{
  "n_layer": 8,
  "d_model": 640,
  "n_head": 5,
  "n_kv_head": 5,
  "head_dim": 128,
  "d_mlp": 1728,
  "vocab_size": 32768,
  "activation": "geglu",
  "norm": "layernorm",
  "norm_place": "pre",
  "norm_eps": 1e-05,
  "positions": "rope",
  "rope_base": 10000.0,
  "rope_fraction": 1.0,
  "qk_norm": false,
  "attn_scale": 0.0884,
  "bias": "none",
  "tie_embeddings": true,
  "parallel_block": false,
  "extras": ["capped logits"],
  "init": "uniform",
  "init_std_qkv": 0.0237,
  "init_std_o": 0.0,
  "init_std_up": 0.0237,
  "init_std_down": 0.0,
  "optimizer": "cautious_adamw",
  "lr": 0.00055,
  "beta1": 0.95,
  "beta2": 0.95,
  "weight_decay": 0.21,
  "lr_head": 0.0118,
  "grad_clip": 0.5,
  "warmup_steps": 251,
  "schedule": "wsd",
  "decay_fraction": 0.905,
  "decay_shape": "linear",
  "final_lr_fraction": 0.1,
  "batch_tokens": 131072,
  "seq_len": 512,
  "doc_mask": true,
  "train_tokens": 1066000000,
  "steps": 8133,
  "dataset": "wikipedia_en"
}
Each number is 128 + 32 x the weight over its row's rms, rounded and kept within 0 to 255. Layers, rows and columns count from 0. The size above them is the row's rms in percent of the matrix's.

# layer 5 MLP gate, 1728x640, rms 0.0313, rows 117-131, columns 480-639
size [102  97  94  98 106  99 100  97 100  98 106  98 101  94 102]
[[163 146 102 120 140 166  97 145 125 117  89 130 103 131 164 122 195 108 119 105 119 117 126 175 201 176 143 120 150 102 104 128 110 112 186 131  89 143  48 103 150 108 102 114 151  85 122 140 173 162 115  99 180 131  85 112 180 155 121 155 129 119 137 134 138 197 117 111 136  94 138 151 106 152 131  99 102 162 125 146 145 102 179  85 115 106 205 151 101 171 105 134 140  54 211 107 131 143  99 105  95 111 145 121 125 124 167 146 126 150 131 143 117 115 129 141 172 150 131 123  93  84 144 191  77 171 120 145 176 185  75 107 154 141 104 107  89 102  94 120 155 155 155 126 147 102 121  83 104 116 157 120  39 127  84 127 101 116 109  84]
 [116 152 160 155 135 115 124 159 117 134 163 106  99 173 144 180 119  66 177  93 127 143 148 157 146 155 150 156 151 160 110 138 116 128 156 113 155 120 189  76 108  95 127 112 173 100 159 172  94 177 178 137 101  71 158 115 185 121 128 166  93 131 150 158 149 149  71 157 124 156 155 161 124 164  97 113 141 172 114 112  58  88 166 132 141  76 111 135 124 151 145 129 173 192 176 127  89 117 118 169 149 170  95 121 125 121  94 159 117 148 146 131 101 186 124 129 177 154 138 136 166 140 140  88 145 131  84 117 102  78  89  86 138 171 140 127 136 165 135 117 205 100  97 152  91 147 116 187 162  92 143 139 124 136 130 147 165  92 124 187]
 [142  92 100 120 167 115 164 183 156  90 122 128 140 124 118 122 172  90 112 150 181 111 106 148 126 118 109 100 141 212 116 122 101 120 127 121 200 154 143 110 117 124  98 155 107  79 109 158  64 139 172 125  61 130 150 154  40 107 146  96 158 127 145 118 167 112 115 129 106 117 120 112 172 145 121 132 130 166  92 150 154 112 143 137 123 127 144 124  79 116 156 131 131 139  83 164 120 163 113 117 122 137  85 120 150 106 119 127 150 164  90 131 121 132 116 146 124 165  95 155 102 157 109  84 158  97 150 116 158 110  90 119  88  87 151  83 141  80 117 155 135 156 183 113 101 138 145 139 164 121 139 133 100 111 134 135 135 139  79 193]
 [147 176 120 147 202  97 149  96 170  66  81 121 199  66 152 103 140  78  83 152 143 150 178  48 176 155  98 137 126 132 147 175 177 165 144 153 182 154 146  67 140 116  93 110 110  90  96 112 105 117 128 175  91 117 110 145  83  88 114 133 119 116 122 115 178 123 106 126  81  47  90 162 148  79 135 113  44 139 116 152 100  95 136 148 149 150 148 114 154  70 123 159  75 108  72  74 186 136 104 152 168 156  97 100  66 113  72 117 127  63 107 125  87  62 118 101 163 155 185 133  96 132 133 157 192 139  79 160 164 155 108 124 176 117 188 178 113 106  77 164 102  79 139 127 118  95 124  98 160 154 152 150 136 202 155 175  93 112  60 153]
 [ 61 154 103 114 133 117  96 130 115 113  89 169 118 150 208 124 146 104 113 123 130 123  90 105 117 166 126 134 110 125  78 190 157 143 110 176 120 152 149 151 101  85 160  80 139 122  78 118 118  97 190 146 114 140 119 151 125 145 123 200 108  85 148 128 164 140  73  65 173  90 131 125 155 154  64 131 133 193 134 152 111  62 104 138 177 134 128 122 151  94 127 131 134 166 110 116 120 143  72 105 109 117 157  81 120 129 102 167  90 166  97 176 185 110  60 100 154 103  78  84 173 125  67 149  80 129  82  64 186 195 134  64 127 109 115 125 133 174  70 163 119  88 106 132 127  93 106 121 126 171 107 169 140  98 130 113 104 172 152 172]
 [115  85 140  85 188 139 155 132 154  87 133  98 138 169 196 137 105 109 110 115 133 103 177  63  83  80  89  97  59 137 118  97 101 128 127 158 121 125 141 137 159  86 171 128  84 123 155 166 133 152 134 111  80 182 161 105 137 116 134  60 154 106 100  61 114  85 175 111  91 156 169  99 120  85 124 136 143 180 106 125  99 174 118 126  82 127 121 126 100 187 123 130 136 185 127 132  89 156 160  85 125 177 136 146 144 121 186 167 126 132 135 101 102 113  92 123 173  99 160 121 106  99 116 135  73 141  97 167 112 127 126 103 131 130 146 132 104 181 156 171 171 179 121 115 153 101 151 135 124  91 138 163 105 182 157 182 178 119 160 108]
 [ 91 153  83  98 122  86 141 169 134 101 237 127 175 148 158  96 146  71 134 115 156 161 148 166 113 140 132 114  89 140  45 162  31  93 134 136 128 150 102  75 121 135  97 147 116 154 141 113 120 103  95 147  94 102 105 136 104 121 134 131 116 136 147 128 120 137 137  66 142 166  62 131 105 161 150 143 100 103 103 102 123  92 135 157 140 162  95 145 115 131 205 118 119  91 102  89  93 107 116 117  86 122 156 121 187 136 154 137 199 174 128 149 146 150  94 189 160 153  90 142 108 177 110 154 149 111 175  47 185 145 138  94 123 124 132 130 146 106 179 107 121 159 156 133  98 115 138 143 137 114 127 115 169 143 127 181 101  66 205 131]
 [162 144 118 178 147 100 143 100 131 149 123 108 127  88 122 121 180 115 133 122 124  77 137 132 135 116 127 113  95 134 166 158  99 149 101 123 109 107 103 168  72 167 160 135 103 158 145  89 136 129  63 143  98 100 123 138  99  52 153 169  98  80 112 114  65 154 104 138 123  83 144 108 129 128 103 116 115 108 135 105  71 137 117 128 162 137 183 142 132  94 121  86 172 157  57 148 155 127  76 133 103 101 131 116  58 185  76 138 150 130 117 115  85 117  73 115  87 188 147  92 170 159  96 155  95 162 122 153  86 115  90 177 148 117 176 138 146 112 158 120 169 168 106 126 110 180 111 165 131 114 184 182 118 200 174 132 117 110 152  96]
 [105 168  73 146 114 134 119 133 165 132 167 162 205  83 169 145 150 148 134 174 141  98  98 136 149 159 157 100 112 158 135 104  79 101 143 119 114 106 176 157 114 136 154 170 152 200 119  54 128  88 165 140 124  99 133 130  82 115 136 168 172 100 127 121 152 135 165 125 159 138 105 116 151 115 125 118 119 116  96 166 146 131 118 191 125 124 148 168 140 161  80  96  96 124  72  98 137  93 175 128  98 105 148 152  97  79 144 131  69 142  89 120  83 139 151 150 119  81 131 194  49 174 167 127 138 124 173 171 141  83 132 130  81 126 136 172 183 142 177 121  94 114 185 174  88  97  84 217  64 128 117 187 133 123 184 174  96 147  90 163]
 [174 121 118 132 159 117 117 125  98 111 154 148 143 154  87 121  82 122 140 117 124 120  91  90 113 149 125 100 138 198 206 138  77 169  97 149 128 103 138 101 155 158 143 103 104 116 133 105 176 166 108 119  73 103 108 123  86 106  87  97 111 124 146 129 147  94 164  97 155 120 127 101 120 104  75 140 109 149  86 112  40 123 136 146 150 182 147 135  94  84 124 136 118 144  70 119 100 154 100 156 130 104 121 144 116 162 186 108 103 125 127 167 114  91  79 123 122 152  80 155 153 165 171 104 128 177 125 116  90 101 101 140 116 104 174 195  40 156 135 147 154 130 117  55 145  76 166 149 156 158 142 146  83 108 157 117 135 134  73 153]
 [149 120 180 149 114 141  78 114 145 140 189 145 153 131 152 140 171 183 185 136 126 128 104  82  98 134 174 128 177 163 144 214 132 103 110 117 124 147  82 123 134 108 136 111 155  90  76  92 148 161 103 148 145  86  97 131 102 108  96 107 122  86 135  43 151 138 120 133  87  74 107  86  87  96 122 103 138 157  97  90 144 175 138 136 150 127 112 108 109  33  78 130 118  68 141 174 122 128 124 105 121 101 140 161 194 145 150 105 125 132  70  98 150 149 117  56 131 157 119 178 141 170 155 108 155  80 141 173 152 176  98 153 115 158 167  60 152 146 125 171 126 102 145 153 161 124 156  77 183  78 158 137 140  99 174 139 109 129  90  82]
 [114 105 165 173 168 160 109 203 117 124 119 107 114 125 145 190  87 140  91 102 148  95 142 156 153 156  91  95 118 160 134 162 121 130 102 165 113 140 153 138 110 131 106  87 133 123 121 149  99 113 142 136 106 207 107 178 179  42 121  96 118 166 166  90  94  76 147 131 175  96 120 150 105  89 132 108  95 137 151 104 150 133 165 100 139 162 132  84 132 100 152 111 136  83 105 153 106 161 140 174 122 105 107 135  73 126 140  91  94 119 111 141 137 148 112  55 132 116 104 178 183 112 124 140  79  78 157 153 167  63 148 102 193  87 120 163 111 148 121  99  80 112 151  66 161 160  59 132  95  83 172  89 137 124 193 121  59 163 105 143]
 [142 125 108  97 152 124  98 117  93 101  56 115 127 113 191 160 109 131 143 101 110 117 125 189 133 191  94 133 122 103  79 136 128 138 107  96 128 132 156 137 213 222 134  85  88 179 138 109 103 169  91 153 106  73  66  46 140 131  81 135 136  80 142  86 177 159 104  72 157  80 122  82 129 100 129  98 128 143 105 126 168 154 112 169 101 170 169 164  86 162 132  76 123 144 133 125 135 186 148 139 143 125 139 127 115 166  63 158 159 151 151  94 171 147 117 141 127 188 169 126 158 199 142 158 146 126 172 136 147 113 130 124 135 120 156 143 134 137  87 120  97 128 160 122 106 110 164 122 152 100 106  66  94 102 127 117 102  90 109 109]
 [151  95 172 132 124 142 152 145 115 167  87 154 156 105 125 109 108 108 119 148  77 102 156 132 118 151 145 111 191 140 161  84 172 128 172 146 162 101 168  68 130 118 126 132  95 136 247 162 155  98 142 152 139 136 183 100 161  82 107 151 126  73 116  82  99 100 167 188 133  94 189 163 140 129 137 125  96 165 130 148 110 143 152 129 114  53  95 115 119 194 104 145 122  92 146  93  95 114 128 125 149 144 131 118 124 108  93 112 137 127 107  98 101  81 127 173 125 128 128  97 101  65  97 160 114 141  71 136  78  65 149 100  96 158 137 123  93 174 135 120 131 136  70 151 119  67 132 165 106 169 163  86 116 120 184 185 184  90 136 154]
 [ 99 102 155 140 139 105  84  28  91 126 180  98 159 113 137 115 173 168 159  70  83 104 116 182 139 144 104 148 152  45 149 175 152 176 148 157  95 184 124 104 121 131 127 182 127 117  76  97 110 157 129  86 140 128 175 136 160 176 150 178 106  96  94 120 154 167 139  90  88 145 101 138 111 174 152 143 157 187 122 147 139 182 182 103 119 139 101 102  87 106 180  97 169 126 119 145  60 115  96  65 102 190 152  99 131 160 111 176 147 130 150 255 159 158 119 105 124 200 125 163 148 129 106 153 117 163 164 136 182 120 159 153 111 135  60 130 147 133  81 113 133 147 122  88 124 147  99 192  88 135 145 121  96 117 144 123  90 108 133 141]]
# layer 5 MLP up, 1728x640, rms 0.0325, rows 117-130, columns 480-639
size [101  94 104  99 104  96 101  96  99 105 103  94 101  92]
[[125 118  91 190 145 113 130 118  96 145 171 135  87 114 110  75 115  68  64 173 128 132  96  60 109 148  46 166 103 127 181  61 116 155 116 156  89 106 103 139 144 104 125 154 171 142 148 107 141 140  72  98 126 165 105 119 150 146 121 128 104 166  94 196  98 110 141 120 162 110 118  48 133  93 167 137 148 132 145  90 139 167 143 111 188 108  92  18 173 130 104 120  96 176 108 131 168  77 183 131 136 100 160 148 131 166 135 118 132  89 194 108 110 143 126 154 114 156 138  43  83 104 113 134 114 106  84 127  91 166  87  74 104 125 101 140 130 140 114 142 118 118  76 120 125 118 135 136 135 158 149 126  82 109 123 151  91 111 112 150]
 [103 136 187 122 183 133 136 149 169  96 122 144 110  96  63 111 138 111 133 123 177 118 131 132 165 126 150 162 137 145 170 126  70 134  87 123  91 119  98 156 116 145 160  84 108 135 142 126 201  96 165 137  63 185 189 152  84 145 100 171 141 140 122 113  74 112 131 122 109 142 125 102 155  88 159 172  83 114 122 154 184 100 177 105  87 150  76 155 136  93  76 115 138 100  85 130 125  64 151 155 155 157  82 133 110 127 186 155 113 165 111 120  70 111 110 104 127  99 165 103 150 174 107 168 117 144 107 174 189 135 127 165 101 151  81 197 144 111 102  81 159 142 159 115  87 130 180  84 144 152 119 158 121 180 114 138 181 124 113 102]
 [184  99 147 149 138 175 122 142 116 143  87 117 173 127 102 112 121 146 122 152 140 102 173 102 188 121  94 161 123 160 121 121 182 180  94 158 182  84 115 146 107 198 121 125 127 113 137 145 143 141 115 155 151 134 157 124 134  95 173 142 180 142 152 190 165 139  84 110 129 123 136 158 140 105 112 141 112  88 110 145 181 151  79  95 120 146  97 160 140  99 176 146 137 148  76  98 200 133 172 119 138 100 102 105 165 110 127 111 197 103 166 103 128 156 135 153 122 129 155 127  90 153 137  86 168 118  90 107 137  83 125 134  77  61 158  97 205 129 156  94 181 157 130 183 100  85  65 177 190  68 106 115 137 147 106 168 101 153 176 175]
 [102 143 124  87 122 127 125  78  85 147 122 146 130 127 174  93 136  64  57 132 128 108 177 178  33 121 159  89 108 129 113 109 135 122  87 154 150 147 141 125 136 114 124 152 111 157 114 146 146  72 152 153 171  97 128 132  91 109  84 118 123 132  98  78 126 125  79 123  41 141  80 159 148 165  82 140  65 136 107 148 121 124  88  95 136 169 121 128 120 141 119 184 149 159 113 127 125 118 101 112 177 117 117 114 114 150 105 142 135 106 116 162 157  96  90 131 125 118 134 135 142 103 114 111  93 114 195 140 204 130 176  68 111 146 144 144 145 145  92 147 119 133 174 168 105 117 116 169 165 112  73  84 103 118 129 118 205 182 149 150]
 [107 137 106 142 133 113 203 148 164 166 144 102 146 116 132  84 166 102  87 121 130 189  78 147 146 151 154 123 112 198 178 197 165  98 116 108  73 113 123 137  91 141 129 120 138 135 122 118  78 167 107  98  94 125  61 106 126 163 111  77 121  98 132 102  94 116 120 163 129 131 116 157 104 135  59 126 126  43 174  92  68 137 120 162 158 109  90 126 122 108 128 192 177 203  99 158  74 115 134 176 112 113 200 129 160 154 103 111  99 162  59 138 139 144 148  92 106 158 161 194 102 143 151 137 123 157 127 144 116 211 144 121  93 169 152 125 117 127 140  94  91 122 111 159 179 122 126 136 140 107 110  94  80 132 183 146 115 186 124 141]
 [123 148 144 121 168 135 159 112 125 115 104 129 201 193  79  60 108 140  89 136  50 118 184 203  75 109 117  71 193 141 120 118 117 160 159 138 163 109  82 161  57  98  85 162 141 136 120 114 115 106 113 119 146 159 154  90 179 108  68  99 163 163 140 126 134 110 137 127 142 181 122  95 178 152 153 121  93 109 116 102 201 190  68 131 134 152 135 120 126 177  94 122 127  93 105 113 122 147 111 145  85 117  99 131 160 165 134 149 138  72 113 103  79  93 175 126 145 106 156  80 123 135 167 127 156  92 107  91  92 136  86 182 117 155 146 131 129 119 145  97 150  86 142  98 176 108 114 130 128 149 151 102 169  89 128 107 133 139 121 118]
 [107  84 138 137  81 117 120 108  68 135 112 114  91 188 134 145 130 172 130 127 122 119 110 141  90 156 122  93 119 100 117 119 141 184  85 139 139 147 157 107 149 112 114 123  88  78 119 110 186  98 104 122 154 141 100  94  70 126 154 100 164 164 164 164 113 153 103  81 109  96 113 160  61 131 154 153 126 107  91 129 122 184 137 145 117 141 158 149 100 109 104 154 145 112 175 135 108 163  79 134  94 174  99 155 147 118  86 170 187 104 124 134 127  58  86 135 130 102  92 155 167 129 147 155 138 127 124  65 168 123 129  95 106 137  99 137 147  93  97  71 109 108 142  64 129 108 114 145 135 129 193 164  96  76  66 116 154 159 161 130]
 [127 161  87 207 151  75 199 132  95 171 106 157  89 160 136  98  61 169 170 130  72 141 200 121 114 120  90 126 159  94 126 133 147 132 165 132 149 134 178 102 105  78 129 137 117 177 140 129 161 130 124 141 146  96 104 127 138 150 116  43 145  58  78 132 210 157  83 145 123 143 114 153 141 110 133 119 137 129 129 113  81 121 143 124 125 179  85  88 123 142 118 137 162 205 164 107 109 121 155 101 124 177 154 153 133 129 132 135 105 121 144 112  95 117 123  96  99 138 145 147  96 134  92 134 205 143 130 104 160 135 101 164  90 209 109 110 178 110 188  90  87 116 130 104 214 104  92 146 176  48 157 111 156 141 100 144 146 101 122 116]
 [ 98 116 152 110 103 164 147  90 148 142  99 118  81 103 100  86 122 145 110 158 186 199 102 110  89 149 130  33 175 127 125 136 116 154 123  67 142 127 163 126 185 110 170 187 104 171 118  88 109 147 147 100 110 147 153  68 101 134 168 173 102 102 104 131 125 184 133 111 166 131 162  90  91 129 134 105  89 124 141 108 128 135 184 118 179 109 131 176 111  97 117 143 116 103 110 102 127  83 102 148  94 108 124 141 125 126  54 159  95 133 122 138 147 109 101 159 133 153  69 166 131 114 101 133 106 164  73 152 142 106 111 103 154 126  95 157 168 144 166 123 173 129 118 101 147 156 146 173 184 153 119 145 143  84 173 157 170 124  91 130]
 [107 136  96 105 153 169 125 177 120 107  41 116 148 176  93 135 179 146 165 142 111 115 163 135 100 153 106 175 153 122  85  68  93  59  52  81  98 174  85 130 147 119 154 108 159 126 107 110 140 187  95 137 128  88 129 113 165 108 137 105 118 156  96 106 113 145 112 102  85 168 141 135 144  93 172 138 135  63 109 139 164 153 129 111 123 141 145 142  66 107  83 128  91 104 104  89  79 144 137 119 144  60 157 108 151  93 141 151 152 119 156 117 178 109 101 167 145 118 178  87 177  68  99 188 156 125 101 120 132  95 112 140 109 117 106 130 113 127 173 100 153 101 196 118 135  98 178 150 136 123 138 123 111  79 104 171 162 133 118 118]
 [159  95 135 130 131 140 113 110 104 169 114 119 160 160  64 116 133 141  98 125 181  61 136 126 124 152  82  97 165 161 151  92 144 126  96 189 112  85 136 113 112 129 101 173 135 134 120 159 164 116 111 111 152 114 121 119  84 162 161  76  91 161  95 164 103 168 128 168 125  61 111 107  90 136 134 112 138 147 110 181 129 148 157 119 105 119 146 101 122  49 106 159  93  62 134 163 140 153 121 177 163 129 189 114 172 157 174 144 116 165 138 136  87 118 138 111  95 147 111  81 140 113 145 181  84 162  82 171 110 154 185 152 111 118  59 133  99 121  95  66 150 168  89 143 187 107  85 119 200 112 114 157  78 152 143 112 121 142 157  86]
 [149 150 119 145 173 112  88 113 111 143 155 139 102 119 148 100 136  93  87 141 208 117 161  89 153 134 129 128 185 193 166 125  85  91 157  99 112 133 165 127  87 120 133  99 124 188 127 152 157 190 114  83 143 117 122 123 122 141 125 128 119 147 102 179 152 156 150 174  69 109 149 119 156  93 172 108  87 120 156 160  83 146 159 151  94 137 147 104 105  73  73  83 102 114  87  92 110 106 106 150  96 141 137 122 145  66  57 153 154 169 177 109 147 116 102 117 138 159 105 133 135 151 166 120 162 146 119  82  92 125 123 123 147 141 156 128 188 111 132 125 180 131 141 123 223 125 101 176 167 151 151  93  87 165  78 101 183  84 120 131]
 [121 182 111 122 147 162 160 131 134  66 136 143  98 122 208 147 115 115 170 112 138 110 136 115 187  97 143 178 108 124 160 142 149 128 188 183 134 136 168 100 130 114  91 101  92 159 160  97 118 138  68 128 152 107 142 111 179 190 155 134 100 177 117 156  92 163  94  80 106 121 104 111 171  88 107 151 153 117  70  77  61 116 152 105 156  60 176 182 164 116 132 125  90 134 138  96 112 111 136 100 100 202  77 123 155  81  85 191 105 116 154 138 117 114 140 150 111 116 123 169 181 122 154 115 115 126 114  99 137  66 152 162 144 183 175  79 169 113 114  96 109 166  77  67 151  82 122 103 112 110 143 195 190 141 167 153 138 135 127 156]
 [134 123  94  84 155 128  96 179 109 157 146 124 152 136 140 164  99 160 133 166 119  77 104 103 107 181 100 190 127 151 180 144 109 118 102 145  75 115 150 153 126 160 140 145 106 179 109 189 111 124 113 104 255 179 124 136 136 149 133 142  43 141 145 114 117 218 114 142 115 144 115  90 130 125 178  83 148 179  88 131 104 162 126 137 100 134 127 110 175 133 145  64 124 126 146 136  99 158 122 152  46 173 160 139 193 156 134 161 151 199 123  93 111 133 173 124 113 109 141 116 130 126 128  80  76 150  97 148  63 143 102 132 180  95 156 133 137 118 143 130  88 100 158 158  98 165 156 171 130  64 112 113 182  77 167 102 137 113 152 126]]
# layer 5 MLP down (transposed), 1728x640, rms 0.0277, rows 117-130, columns 480-639
size [ 99  94 100  98 101  98 101 101 101 101 108  96 102  97]
[[105 128 129  82  99 102  71 139 124 108 180  99 144 119 107 111 135  81 143 119 128 170 112 137  90 155 101 109  86 172  82 186 106 160 119  59  74 137 160  96 178  99  52 106 115 120  80  69 138 110 129 140 117 111 175  89 128  75 139 121 121  92 132 142 170 110 124  97 171 166 132 141  98  70 136 155 165 161 152 117 164 162  92 119 117 220 114 105  95  84 123 132 102 100 118 109  78 129 115  67 133 143 137 183 120 147 125 192 133 171  63 178 193  76 143 112 139 139 106 121  97 185 102 121 154 136 126  66 112 110  71 151 123 144 147 111 156 148 125 119 120 132 192 124 101 112 121 148 150 141 137 124  99 139 121 117 174 136 159 103]
 [149 132 125 100 140 150 135 166  99 201 123 134 122 150 116 110 141 122 145 100  89 152  89 139 195  89 129 172 157 123  78  42 187 146 173 132 121 165 118  81 143 130  82 157 202 124 115  75 151  87 111  98 174 122  91 158 141 140  80 156 144  68 148 121 205  88 145 110 137 106 108 127 145 148 137 138 162 108 134 130 119 181 123 133 108 101 166 170 129 142  91 106  24 158 178 108 130 138 122  60  84  79 161 102 124 106 131 111 100  94 121 117 180 167  97 118 168 137 154 123 138 119 146 116  79 136  79 151 142 129  79 131 124  84 122 139 115 126 124 157 102 139 118 167 129 103 135 155 126 115 190 117 138 137 124  69 119 113 160 136]
 [ 96 129 157 169 115 139 141 165 136 158 162 142 137 162 164 135  99 207 138 116  92 169 181 104 146 168 123 156  88  77  33  77 138 137 151 120  89 145 135 142 136  87 102  99 159 116 176 135 131 113 121 119 110 128 117 131 127 134 176 121 117 134 104 122 116 141  98 136 130 129  78 173 101 131 163 114 108  75 136 135 110 121 160  72 113 162  99 169 109 100 118 115 174 147 118  84 119 137 128 121 130 109 147 165 133 149  62  99 152  88 173 148 162  98 138 121 117 145 132 139 113 140 125 138 149 165  80 222 118  91  88 175  92 191 136 142 190 217 189 161  77 119 100  69  94 105 154 108  64 118  94  80 128 168 179 166  84 112 117 120]
 [123 139 116  88 116 133  43 142  49  95 108 125  97 108 129 173 143 143 138 106 115  94 110  60 144 171  85 108 149 145  85 132 147 132 124 110 100 190  95 173 104 105 142 184 122 136 213 130 127 164 178 155 156 103 135  95 126 163 199  98  94  93 116 142 108 105 144 130 134 121 136 109  89 106 137  82 138 129 102 100 101 132  91  98 125 136  63 129 126 163 106  78 150 143 102 118 132  98 163 173 163  69 124 150 127  95 143 139 150 111 119 158  99 160 148 142  95 162 174 125 127 113 148 103 114 184 122 139  72 134 120 116  82 162 139 119  77  94 138 115 137 120 155 142 126  97 137 157 143 160 110  21 131 186 130 160 118 158 179 136]
 [146 148 112 220 198 150 135  94 151  96 139 141 158 161 113 157 125 131 178 154 173 159  96 121 127  99 130 166  81 143 177 158  61 168 127 181 138 130 114 129 107 133 163 114 148  89 194  57 114 128 155 126 191 185 184 158 110 182 143 138 155 132 130 134 167  91 169 102 134 145 103 172 130  97  99 103 114 113 189 136 163 108  57 195  98 136 129 198 150 116 168 198 104 179 137  63 133 172  94  84  93 107 118 126 134 118  68 138 100 144  99 102  89 102  51  93 160 194 115 103 114 174 102 100 149  94 168 106 124 119 130 116 197 116 169 111 101 104 112 111 165 145 139 147 155 125 164 104 106 150 111 120 123 119 119 133 119 111 178 149]
 [118 164  81 115 130  97  41 134  95 107 157 169  98  88  74 197 133 163  95  92  97 120  80 103  76 146 153  95 106 142 110 111 126 168  89 160 176 135 129 126 133 126 173 171 152 133  80 121  89 128  63  71 156 105 116 185 115 146 180 185  90 130  83 108 167 104 118  96  83 103 130 168 108 149  44 150 170 139 171  54  91 168 121 140 128  83 170 144 102 159 142 125 128  98 117 102 140  77 101 127 131 119  97 157 159  91 113  80 109 125 124 135 113 187 121 116 134 126 148 182  91 191 124 131 158 157 140  88 139 194 191 124 155 160 113 111 142 123  81  99 103 139 112 141 100 127 118 127 135 148 108 131 116 126  58 126 127 187 126 145]
 [ 46 146  78  92 140 133 138 154 143  99 130 132 105  78 156 140 181 114 152 117 130 137 162 164 131 127 111 149 156  80  95 128 115 179 160 160 202 134  95 125 111  89 189  64 161 142 150 112 136 115 155 140 140 114 176 156 149 168 163 120  95 147  82 124 133  96 133 112  90  95 117  81 118 115 129  83 113 127 161 111 134 125  78  97 156 123 144 103  98 208  92 124 134 178 158 153  94 112 103 167 101 132  62 131  88 124  81 145 119 120 154  97 157 171  88 107 161 122 113 114 101 135 129  90 103 137  87 119  83 106 111 126 115 166 119 106 147  98 118 159 147 175  78 102 102 129  99 132 143 135 135 160 139 108  53 153 134 138  94  91]
 [ 65 117 145 140 139 172 150 132 161 104 179  94 118 206 122 143 119 165 179 104 158 182 130 132 109 100 142  92  97 129  86 111  90  88 145 153  96 149  60 186  95  97 185 110 167 119 103 175  67 122  95 154 187 141 112 166 141  80  99 122 125 116 169  89 179  70 177 115 143 130 159 140 181 157  89 205 129 141  51 193 156 103  97 144 103 147 105  82 186  24 102 124  86  52 135 146 146 141 150 105 139  88 125 182 162 122  90 147  98  84 119 156 143 137 111 155 155  91 102 104  95 143 115 112  86  92 148  86 130 186 156  69 131 129 139  75 108 155 103 160 104  81 151  83 110 131  94 149 198 157 151 136 125 138 140 147 157  87 132 119]
 [ 99 147 120 155 153 158 101 109  99 107 134 108 112 162 150  73 194 113 138 111 141 102  85 139 131 118 156 153  62 172 116 132 104 146 102 108 103 190  92 137 105  84 138  98 141 144 100 131 125 108  87 160 168 200 146 127 156 176 152 132 107 170  96 131  56 119 144 130  63 141 145  89 108  60  64  94 112 122 149 119 165 170 209  92 130 164 139  61 132 137 174 121 121 100 111 146 155 116 113 114 147 129 113 112 175 155 147 106 105 129 108 173  98 123 142 122 134 155 191 133 173  99 108 107 116 145 142 132 104 141 115 167 108 151 137  88 127 134 109 120 162 128 178 106 144 214 118 187  90 133 124 158  53 153  96 110 152 140 180 140]
 [ 62 166 116 100  94 127 124 155 100 114 153 138  74 159  86 169 129 153 163  91 201 165 143 110 115 116 137 156 147 127 126 144 104 122 133 169 120 172 146 123 106 115  86 133 142 109   0 157 118 162 117 172 119 108 162 123 195 121 134 146 134 122 134  68  79 101 126 174 149 120 175 144 121 135 107  93  79 111 140 100 143 109 127 178  99 122 113 146 122  80  92 115 126 135 139 107 129  87 109 119 129 145 113 123 172 101 152 120 147 125 168 151 120 131 120  99 161  87 124 160 109 137 164  84 128 129 155 100 120 161 125  68  69 163 121  96 146 179 124 114  57 137 135  97 131 115 149 156 116 133  83  80 133 191 149 150 141 159 173 154]
 [168 108 115 132  75 204 150 158 148 132  80 101 148 123  95 140 191 141 157 136 135 168 122 109 118  91  96 104 104 133 122 158  86 138 138 169 139 113 166 159 142 150 165 113 111 169  63 168 133 126 148 171 173 133 127 153 136  82 151 102 119 132 103 175 154  73 128 134 108 162  86 117 136  92 110  93  83 137 137 143  95 123 184 143 109 155 156 127 136 132  90  90  72 155  92 141 155 141  98 114 167  98 105 135 116 184 117 180 134 143 124 106 143 181 102 161 122 118 143 153 126  83 111 113 137 200  74 129 104 128  62 128  81 188 157 144 127 117 175 120 106 106 102 167  81 123 177 168 131 139 130 190  94  88 110 142 158 135 185 100]
 [137 140  93  93 135  46 183 136 109 209 128 129 158 108 158  98 151 100 148 123 148 120 128  96 119 190 121  94 151  93 119 145 171 111 129 107 210 170  55 198 157 152  54 158 123 193 119 123 121 142 103 149  75 141 188 128 125 148 113 138  65 131 139  96 136 147 116  57 111  87 129  98 171 175  97 120 139  62 103 127 110 157 131 171 122 115  63  95 111 102 137 146 177 138 145 242 144 158 131  55 145 167 166 168 144 129 136 130 102 151 113 151 120 109  87 188 142 149 179 139 145 127  73 143 137 160  60 169 142 113 112 157 102 170  95  71 142 153  85 131 101 150 110 112 110 144 160  71 115 138  46 113 159 147 121 131  94 102 186 102]
 [109 110 202 103 113 184  92 140 116 210 135 141 114 135 102 166 105 181 152 177  88 178 104 125 123 123 151 160 135 123  65  99  87 105 116  88 147 104 137  87 156  56 136 162 122 138  77  90 122 135 115 166 173  97 108 117 121 154 123 169 139  83  91 129 117 145 110 138  91 118 121 168 139 122 123  79  81 118  85 119 102 176 147 156 164 120 102 126 169 158  83 111  81 180 139 116 146 146  97 101 133 136 103  70 162 159 119 123 160 144  83 134 111 118 108 103  56 126 160  74 137 151 153 188 153 155 132 116 123 133 114 182 133 165  56 111 104 153 133 105 116 116 102 142 138 130 163 124 114 165 137  94 132 159 164 118 124  85 157 142]
 [130 105 100 118 134 103 146 129 137 114  56 104 107 150  66 113 141 128  92  73 154 155 154 108 138 130  72  82 118 126 114 144 107 120 133 106 166 129 101 132 141 145 116 127 159 130 255 155 141  99 133 163  91 128 134 146 161 112 213 142 107 167 127 128 130  79 148 105 187  86 120 159 135 103 138 175 117 139 150 190 135 130 148 164 150 136 146 164  78 103 149 114 143  81 118 159 134 128 160 139 167 130 115  90 162 140 140 141  71 110  95 118 129  75 122 173 145 169 122 104 101 168 176 115 155 125 144 156 121  47 161 105  96 194 157 151 149 151 174 138 149 108  98 165 134 105 131 115 108 188 101  97 142 141 111 131 141 158 143 100]]